Part of a small language model's weights: MLP 576 ReLU, 8.32M parameters.
Each number is 500 + 25 x the weight over its row's rms, rounded and kept within 0 to 999. Layers, rows and columns count from 0. Numbers have three digits each. The size before them is the row's rms in percent of the matrix's.

# layer 3 MLP up, 576x192, rms 0.0731, rows 495-575, columns 0-31
103:528512483528457517461507519526495561493537472467517517497516480504485485532523462507536455491489
105:540479495516531491460510522512479536531483511504471518520473456496500523520495492535458525507516
097:501510553549505491486549502520477507546496515494501514473451504493523489489469502513505510502502
104:510466534506472483472509546509504534537509523457466488477478479455496444507495464464487528534532
086:535442484445515452463469588509434616498506495498516484475528520497474498510510471531514486514509
102:514468516512483465474501544510469490490491499488495489537518475486532494512535506562508525568477
092:537486536502519519474506532492523510486473511505502497497526510469473488489463478486515512550525
100:516501483510511464472496496516502514483517469498469527476481516482468453519489504490498476499482
106:508503501527482481464510477540504506503519520519512494481485466485493476454496479495494516466482
101:511521503511486486485514501508547554535579549474491546492474460477521526511507499479450494538533
103:507516495508489526458514518527493521516472512495508538451478457465473508507516464488494515542483
101:514460523477492502465503543519486505507483531532515498501457514455501501511468497523496488560479
113:503500479524492479455515496522462525506539514462526511503515442512454515466474500479490505535498
099:543463455498452504495535490499498480544491492466498523514510463475467489492541499518510497520503
110:526472439510518451452509490515486509534477528461516487464435482453502495555520521477456471542519
102:506513518555485515489527506551496511494505508480516542478483475497498487533527496515481459484538
099:527500503512497504456532527534460526517495464470510531502456494515508492507483492499487495490529
106:520503431501510484466494515499477471482493542487528480469466496467505490511530498518486469534498
097:485493511492491474473512489499486497507514516495531542478512516472491472463541519477498533526511
046:555492468546465510435568537545486529527480481482533535484468475500490462500489489524488482491506
116:577498444499510478417490493505488507562505507502524550516461456489498500509486481482476484533495
100:526467520531495528471515491497537512535547490455479579515524502465482489462505495473493519549464
095:505457477550495490477509514497485496527557509529475488516483505482500496509496530488515493536484
101:526537454501497464495502478502480499533496521463509482479465460527511475493425440516493450493492
104:508510474507467475476513476506508484515527477471470507466503461456488466508514471506443483491525
108:533478486538473505488539521531514496494476493452515503498513469508494487479466471536469505505545
099:515474513539484467483492489504501515517483516496490481493501471474473474561477439506445440527503
093:499501476537485524494506525571515504517518512516515484527491487530500485496492420479444447499493
100:530532442517491531499499500520523564501479493502505523474507522485480465499491522477485491477473
102:515474505503521515487497508525502490536508484454493561477493502467438445492503479485508505534494
108:515496508510499466458496495514504507559518518473523516529487509447500513495485487468504502554498
102:521512476492475511460513541489459538476501528486506481514479501452483506517519519493514508495492
097:512517507541479488467545511552510507510473504488497526478536525465420505503547483508506503467492
100:518472487500501460471518488574482517521470472503514478482480473499518486528453507544505470493530
096:556514444509462489470506502565506519519453483485527481494508500473469508506511469555484512487531
089:510474472488493478482495552493472529515498486492500537482466490492460498518440512510523502534505
092:547478532514477485483548524490472486518487463487531525481511515513502484505519506478518483505483
099:495482499522459487482560470504510469511490466501509512502456505491494453498486489483506482531492
096:523490484500511490482511558513496509540488489457543469552527448484502473471466502504494513482524
100:534536501515497504485532481531528488490507538476529493503498517496501460434469531530477472493516
104:559503520515479511472530508546451491542518502476539481455479472500490478493535485475477509518523
110:497544513529495494441555541526497526479514507501528534498461502520475489498482512531533468525474
109:512523503492468486460500534502522507504485549528527503450470525510492493489473458522479484515487
116:501491508545493507456543493518453500535528465473507567464514500478469472514532496501493511493495
097:535476480532492470493530489496491541480480480480502512457452501494497489477489504473483523520517
096:555494491507484498457515502513494503514501467480473512504514528526457496484484472519510524485482
096:528503489494473495480523513516472486516539507458506477496549461532465501544467461483494499573508
099:531498516519454531478521551526485497519511530496511517476477501515484496525498484462456493480538
098:500471533515485516481516542497519520475523457512486504505478468470459515497501479516540501557514
104:529467485514493511472522530542513503526532520455494508434499533494470476519516515498470535513535
108:509502506537465454451498517515499529489511555484513500485486474470502522510495481533508512534500
082:574527484523469504457557510535486508508514518430503536505483470465458491486493488541503513524520
095:489463498518526470481489582533491509493499493488502549514483500555481510487494461502511527466522
105:514499488540481505473537505528489504517489492481468478532528508535494497517535441538529494483541
091:497474508447490482475487525515459566509472526479526494480527461500462497485491491494532488518522
096:534516474537469533455531486516518497518490490503496502494467480446492508483502487459497485487492
105:507478487524484501469518501502501485519481518486463541519507471466481476495482504482452466493521
093:498507500524489515481543471525486486518515539518489471532532509484507512512493519495506504525494
129:533513499524475539477513497571484495509529519464535484474497511484495511510556500493453495493543
098:534482505547492542491547540571482512544475505443471526484484482556467492486489494510502481501543
096:552479495535469487481521487555497513536526462471496505511483454495477509478492461504468491498524
100:535490442508488498490496525525494518504488487484516514481500516515501471491480491525534416507504
103:499509487516457487480511461479513484510511481530492534446488477523504458520474507466472493573546
081:564506481517472511447543524538481540530512461460485507491508492504483468505489463524480504504503
125:539471486520502495436506511545482512514490512503544498457468452469463492525479493509462495491537
104:545515479569488517469531511474510518489532510486497533473494486469475508465515468495472484454499
123:516524514549455479478577505552533484526526486499462540475473455482553517486471509506519496533538
055:531482477516484484467529539539512513559512472498493533496475521489473512509468482498523494518508
099:515491533525447524492550517523516472541481520497482525506492469527483467505467496503495526530542
096:527467487529493477429528536547473507545506479482466510475446448510480470518475488491514487528543
086:545510497522471469427548505528492520506502515484506535524481503511485465493528451487469512534505
100:531514475521462517452526500512542499536506480478491496486477505487488454461454469523464450540535
103:529492533505478513494504524505455482530520510455547508507497470499490508511525485533460479512518
096:505499459496475488496516531502475520517497514524467517480496467497515519472521494498488496558503
104:550452479521527476461514528522513532563512544486494515507446487476512478551516504486472519514523
103:531513478505492457485483495550506511561509465499528497522508476512515491516464506515531461524534
100:502491508502464541495511522551539525493517511515518485511509503523498470481491430460450462517512
103:535503483505457477491501523569511473472488463437519510527501495532515480493487487546515497478537
133:550542496530511525450538481519469504537494495503495539491467468499467512490511494483471530506469
098:498495458518506499461497509496516467521519465503466503433485499504466473485465499491497495539511
104:505478495531524507418508509520468537494494517500543561526481473494529466459501486458479523510492
# layer 3 MLP down (transposed), 576x192, rms 0.0691, rows 495-575, columns 0-31
099:472504512469525532530506455447499489513475506462482465524535498446553529489509513521504509534465
110:524497513519500541506516505509449477468484505490499459498480475525514526498479522558481487445485
101:533496508494497475528487490481492526499462460515496489538504505546501496474505491497486482500499
098:485464533508509523536429500475493518505453508443468489486484503436533496490498498517486533522520
088:483543546572463571526566434529551415508505507493487532516461479489507451492498506480470530489491
100:454501497496530497550489493450509503524484481476482460509497495452498510450476462495534517512483
094:485508495451522483526453531490525527494481511475509492546509545503516545520487526496517510495508
096:483511479507506503530469495499513506481499478484491488451514489496511497502469478559513486477503
112:502496484497515521489489501524481515501448436513520459511483520519518509468473471539489531514550
091:485505515495506509537457521509484501514460437497486474543484519520503463512498482550518485465483
106:441499529468481553516462484492544509489507510461484485527538527479515498542535500442514495487463
098:453465545478557501561516513424481486517542539528487531505507497462512511500496509503496494515525
126:467486513499531484541486535488465515491501499504471518513497518504526509532505506510512541510489
091:468516503520479540517516487531533469537528501501471523512496516491478535556472490497475521491511
112:513511560488526525514485478495524498531486502522479516547477500505512485496544522535544491494520
101:476519542490476519518518482514539468492481536536530486508489515488545502533532506511465574488486
104:505523524513491526502498501520508499487513497462492467561509484526491513508488491481468458473499
105:471516530513493495475484496487496487469506505514511485478487489475505498511483518549502507495526
095:441522529495509505523478482496529492509543513508520481496546513478505538518524490520483511533493
036:498509499456513502534476475478540491499467498489546484521499512472510510447514492487477461511537
120:555493528517515513472505514498473457517484522511508502528454457505543544475509498524527509485498
095:545496492514485486486492534504491527475454477468505458467513474514492520495484466549477474470522
091:489515491497472484562474506468494496511516492505504480502533505503500517470492495497517464497510
085:507508534506471514513511489482530473476522485513477485509515521480515549524536481455503480534500
104:485502501509499519545494489503527490498530489486543531482488529458525522502501466487486555521533
116:515482511483495503506471496536484493492512489494482480499506498468479523486500471504516480497531
095:482488507480510514567508522475489493466535503509506519495483518526513520523508500480480508510471
097:500519523540479506557542473518506439500519504492477512476490469491487471506524512506504514498504
087:498475506487492526468473502487501507544478502519501470520539482519533550464509521466535501532510
093:462503511495530502543454503488481504484501471488533518481473481509509469464484475494502469455531
102:502495501513536511535484481494482469508496477509515470514469496556517526508444500532521494466528
107:464469528450504470545478506487488527488513474462505480476523497508527523475510478465529489498507
103:468468502491497516504490505485491489502532465463472472530504499492486517519494469502515529447543
098:501472495501502540479519488494470492511488480426510466513537482505510467491520497536466504513532
091:467508542490512541546484475441516484504466577488501470515523507498504480509533520457469545484539
079:488507469488522500578455497476507502510499548525529510533457498514509479513496504498514506470514
086:433516520493508502571496454457543484533512502527518492522502515445466502524509489469507526484487
092:490501526443491556474463523505507528522520508531530492462508461483495539528513539472509507523510
080:422510511499545485586441515459517515494497524494472507536519504484460491481498497500521500479507
103:448506523486509481529486479466540514460471463516481485527500511524472452512500503468492499526480
119:484508513500483484478484512488511495548547524502458572526536492527516519459518512500500485503468
120:468490473528497504499492531505476486428513489495480510482477484485440498534494500548515512507485
104:518489490512481512523483481491512488490527519483511515499510516490528531486505510486508490522484
117:462504514480487516474490500479521519508482474497517497470534535493489505539455470524531464509464
092:494490531509532501528482510474462496452487476501508515532525521524511484496532460521494509540502
094:446503462483500474517489512482503516525497497481526492524505549497517524514416496545436471522560
085:469493477490534514497471493482487506507468480582492478517542494517477493493461564491480492479486
094:479493507493517521518454490483525521493539492486505485463467493519500513497480519477475493485454
090:461460490447508453514444510502474524521466532487508471504494483546495483483470461523493529483505
101:460491521473507505542438483483497520510514491470496481481491498523530436486513468459517456513493
103:472509487477529498528453507502499505491466473529541495504471460528517512473487486490502447451498
077:450486520494528477528493489497490511546498520532478490473507478480552478497515518472558472511492
089:506521516515475544550482451501509463502447520481494501513488514529469508470523476500495530480505
108:520505525473483515481463513523526480509498501502501483488493514510507500467522510520542503546523
086:493541519602487542550561479543521431515516488511502513502464507519491488502504511494484495462493
095:505521521505474551485517493513553504503489499526469450519508503506518522512501532543491517473446
107:480495503513506498574491523507510507465525530511505542466509525521525508501516547467485527521480
100:549517515521477516516506496515523457543510510427508501516496495480500510481513512433490496508521
150:500468441467485519510496483488483508527473512479481497562481539473508528506531492464486501478530
102:474493524441524510533479498494472519490513532515477524497499476473522489453528487511440508516529
097:458500483517508457542486458462484475506464459518513495517491496477506463512505466472490522489475
089:441480501466518475531478511469484513501528542489490476488487509527528490492462521480525524497496
104:514471497523513500534509505475476502499508508517499517535512494510525567498490484511500499514504
084:452513513456515532556469487470496504507520506497448507524553475491460534439496510511484492520523
143:519527539535485531485481477527501481503464506488484509501477473499535516499464484524527503465535
100:504500460492489515532472520483525522512497510510493502460454502514500485465457484506496518487547
126:502492502478493490493498508467481504517558504495516544503456533485516539539509520481527481518525
051:514500513528478502520481484520531481486468508480490481469499458513531519513513470502525534509516
094:437503498472515490494486470455525503529491499528513524568522494484505524481456465508534516481491
087:465510548445527482532483508475503519463565488513481512507514501519522534516510510508463506528505
078:452521511492505514551500482502507492535520467505546490512533518502496458516532514497521450470487
097:491510524525489554502516512495519473519529557562490470487470468472499480516467500552520538484512
115:501480464522501499487475499489517518496546507479487522548509558480480515501558476446512524459502
087:472475523468507486517461531453498526530540482511467486523559531510528546513507499496452530514491
114:538509519502498522500502526518508501491470497491484486515508476553544483485495513521498454501489
101:503533520473480536485471514508536524501465509520516453478479488529516519492484494540519495485488
099:499515484562494527519542487540512423482505525492496548521448450477473460519485483505501481476474
100:508495496482510516529469513511495488513459523478539477508462492486472488505479511524510541503537
131:555498515506498504458516513506481484508513495495512498531486487514494558485520495533527502515517
089:524509517495485535480484486481483510508520494490515450492503499517515525499474477487560523507491
103:523470480476515518493472516503470495529514495507474517488538504462519512534551480504491523496478